Part of a small language model's weights: 5.9M parameters, biases on query, key and value.
Each number is 500 + 50 x the weight over its row's rms, rounded and kept within 0 to 999. Layers, rows and columns count from 0. Numbers have three digits each. The size before them is the row's rms in percent of the matrix's.

# o: layer 6 attention output (transposed), 128x128, rms 0.163, rows 30-31,61-63,93-95,125-127, columns 0-127
# v: layer 6 attention value, 32x128, rms 0.149, rows 30-31, columns 0-127
# gate: layer 6 MLP gate, 320x128, rms 0.161, rows 0-2, columns 0-127
# up: layer 6 MLP up, 320x128, rms 0.166, rows 0-2, columns 0-127
# down: layer 6 MLP down (transposed), 320x128, rms 0.161, rows 0-1, columns 0-127
o61 080:456504520453517494412483498449496480527445461514470473499561514458499415539461452534529449425500478475398390449532493530488517434546468471502599486572489442501456500438481558527462452427545519446531435467424348511499579473569515520490483524586569499608479472499501522461541560483475403406493427517424549500583508620550467482484455537515567428542516507503506538539376457500602527453484
o93 094:406460533407481448424531576490485476533574473470554515521530513452610523447413586477431523502542468437511564532475529471535492447663544515483423494465523491449458599521597536473547496511387603513462443516536534559517501455458444456473464536510459455517481504615537604486533530408481441475570571490494449526563482565493578556452482488499534445503542577564524480512486465519553528514495
o125 119:556515411591539490465512513493495442508499553428463497568480490526434454531455528475533598509488499530579522556471514606455425437556491455434472461478510580509506415548549552401548499475428623502439539497470509496489476505473553463401550464440557431475492450527424641571556513560486535505495563521519501461588541577563544500537481507542478489440358549524509416438518561499488534506472
v30 105:503583511507492525568466541471440518581539575513537454503430505601451457590436495498620570536534525511473505560570528568543531456453494565556440478500448456507490470599443620562498466490464545452330504437456501454494475565523585542486520428484569473520552511487521502521556487478464457557510535591410483479601545552446509475510491487531454493526486578503458432472489531449534436592454
o30 107:522441451552546470389533428545539507461492417512435510525516490503421528465432448530473453463395438483537486475498477481468495493485441505429512498563503505484541561383537458476451530519517472474619499528559491558536640480466451390534489527443472526507427584519522492453519450536457573464516497441603562489412472442581494476596485523514590450493527411521505488561445436484587602492497
o62 068:452574533493447577530489511498453517533508595506522470488481448444461460456529535499458564445519464595578566433538493516475461485504506522517527547477501445524547497455550609452582413464488464467449522439395512457475436541539545589428442476526517574435483437455520533513447566454604390491390447598546495542557452537494466441510555617484555491489443506441441458528556561537452555537449
o94 110:489505515487485534598466499559497565481555620501508511448446461502476538493502499521576526561494494474560491530549518456534533520441480515560474496450443458560492493562457601538540496496505568484436527479414438404494432470450551559424518467559591491472584495457461515581466498533630426571430428508428549417553513549532398478456565601466454508406451484517489492434435614483506499439487
o126 105:482469558462500568517432586491483470517502526533551468597465516569576458532469599505556462457582490535543539569505510602564458491458491497581528421451457525530480460646526489533509493449505505578452497418583475491508402530522553585383490551424514429529520510483536562520514457459500487511548511475413423518540509680476512547494431498541465503440450576477494530484543529559464479533493
v31 103:509480575525434465552534415461420525503568609468461606544491513500598474494459536483470446492612497519432441532458467466431532501399449500437533621486524492478421469564484473447523513506489521511516508608510476536468515484456438464409510556476523444551487568532402555514519541455549511401443520452499420519499494532452499547504616532582487393509494392523554527563492452426501516506533
o31 094:509530460476587538516436555577527476528416458567521383457518463454454488478437391556551546461456504436594514528553554523602486530527518525518467354527516478521596533459544545516483563471467473521599429435514535488534563461512595568607491502490449501475487511462509550505454379488480460621556467552497562461514520487501538472545458498504511577450491597526501536520474557590495552479488
o63 094:523492468483342438448536547476444449536549436502495458577515560471460440512462545540557476478495519586478379502488488458464525510490459534392395512503513423452491397469515465470416412540568520388488546534520420533504528467515461465485547493390583494551541597519515401497543478453532521481540475499559479504418531410476470502432541452487531526517552489557471512518536449510535368490499
o95 111:508490520611524438456536449426495504543474505398483524501447516439487444489544488465523427510570436520443430508567487437394542468536487448466547513569510523420550404543378424415465495494520541478489501488505397465497512457498518473413487496507514467587474450519519503573456539551453517515483514491498458481468474597507531460528553518549521452394524433373557526465519412379457578577444
o127 098:398527581463541512375456445403496532460587530457481565571448482534550545476507647548542489532659477537540591458489506530474508458476462503530520529488503427546477501507558510521518490479443529538431551520531477463428485569519480539356506511446541568530478471516441515490473626466572513450448534463497508590547559471485457472456565456469531452497535429503457479437534511446564513523438
gate0 097:534511448359439518493473424576557577544592585500497481544504475539455555458509576478531402411567604449554463509519452549528553463511620526547536543541505469522522560515474537545506487456496524562365496475447502493545504512534468486504511506503464514376495506505547532596489584451587508505509428504541438534526513445560434458529464519561525540575593421568509488585498528506491527539558
up0 093:501533462533531516519488536516433450551499509520509589503456554436537510617511403470526623446434542471570456441510467545515469397542469503465493438469470567443536470437479500525494530507453554410465463503569510523539454422553569520418566467555417510496542463522505522461455458547604527509482485454438498414570558516549492559477471558514454564490526504503473503498569430513546564448699
down0 108:503530573481514445524527444502449557576431444463541499475587571480481473500561474505513472542580531516459418446490422560476455494518579484438435520427450521475428522504478457489515452481477438433475517483578498454482477547561543395507551549447446410472458407427473532460529439643487500473518520377505424533470541366537548466531461441478464472544483514575497509591591500486478428446540
gate1 077:511426414477521514433499524451562457528492468520506457475514489470488558580527443483361494442435461535466422465501482385544546496516482504564491470557512503567550474442484433558543460506512505592559491494418578509568415528535466475502430419517436509433504510509506482495503655448525529395506536515515489530556465362496473560492474532545566469442602403442573521500536443472424496514482
up1 095:408496532441463487512473516535416556482419451523531569513379512485499469385524546499488558392512524566502531548474417440511540508428467432514468555518532516542533425446485427415513527471505433567469454561524527522489472578471496484447412577504469529531474346438463555557634395546592439492465445504537470526500475454441534494484470524506488496453523503460583457436502549560485474493457
down1 098:407552465493518519579500525495529535481467559491457521396426510506539522487504516472504545536473527432375506470424430573509495536573475500481526554439518443493503488546420535494522574540527457467487521556479434515456531617456510394431463483537472503534534465463543468505514478561478517658539370557479488528396475405507557549597547524414545486478483568510545557509485417513459453419562
gate2 088:539501519346487361427517476481498456503545516484392565479484524546432432584540515569511500507528480436526434434561479558469469450487441476454481516569481458501468489493451571469522557492484438438490448553552612633432427517506479549442476561459519498485482570472550533561440465499487395468433561449440484497490473507445442431466526590543472458493448482500499444419568503540507526579530
up2 094:466472484527452509537529522489461398525507601595493534629444543472540541497442550485447476506559541430560393641499487437581517489475416466572453548442503575518444548555475456437554482434491540519498551465516602525575445493492472487501618514532498506495470542400458423549513542440461551494532486495532439488549625543498479529398492504532514490462503497581496463520416563483465509472484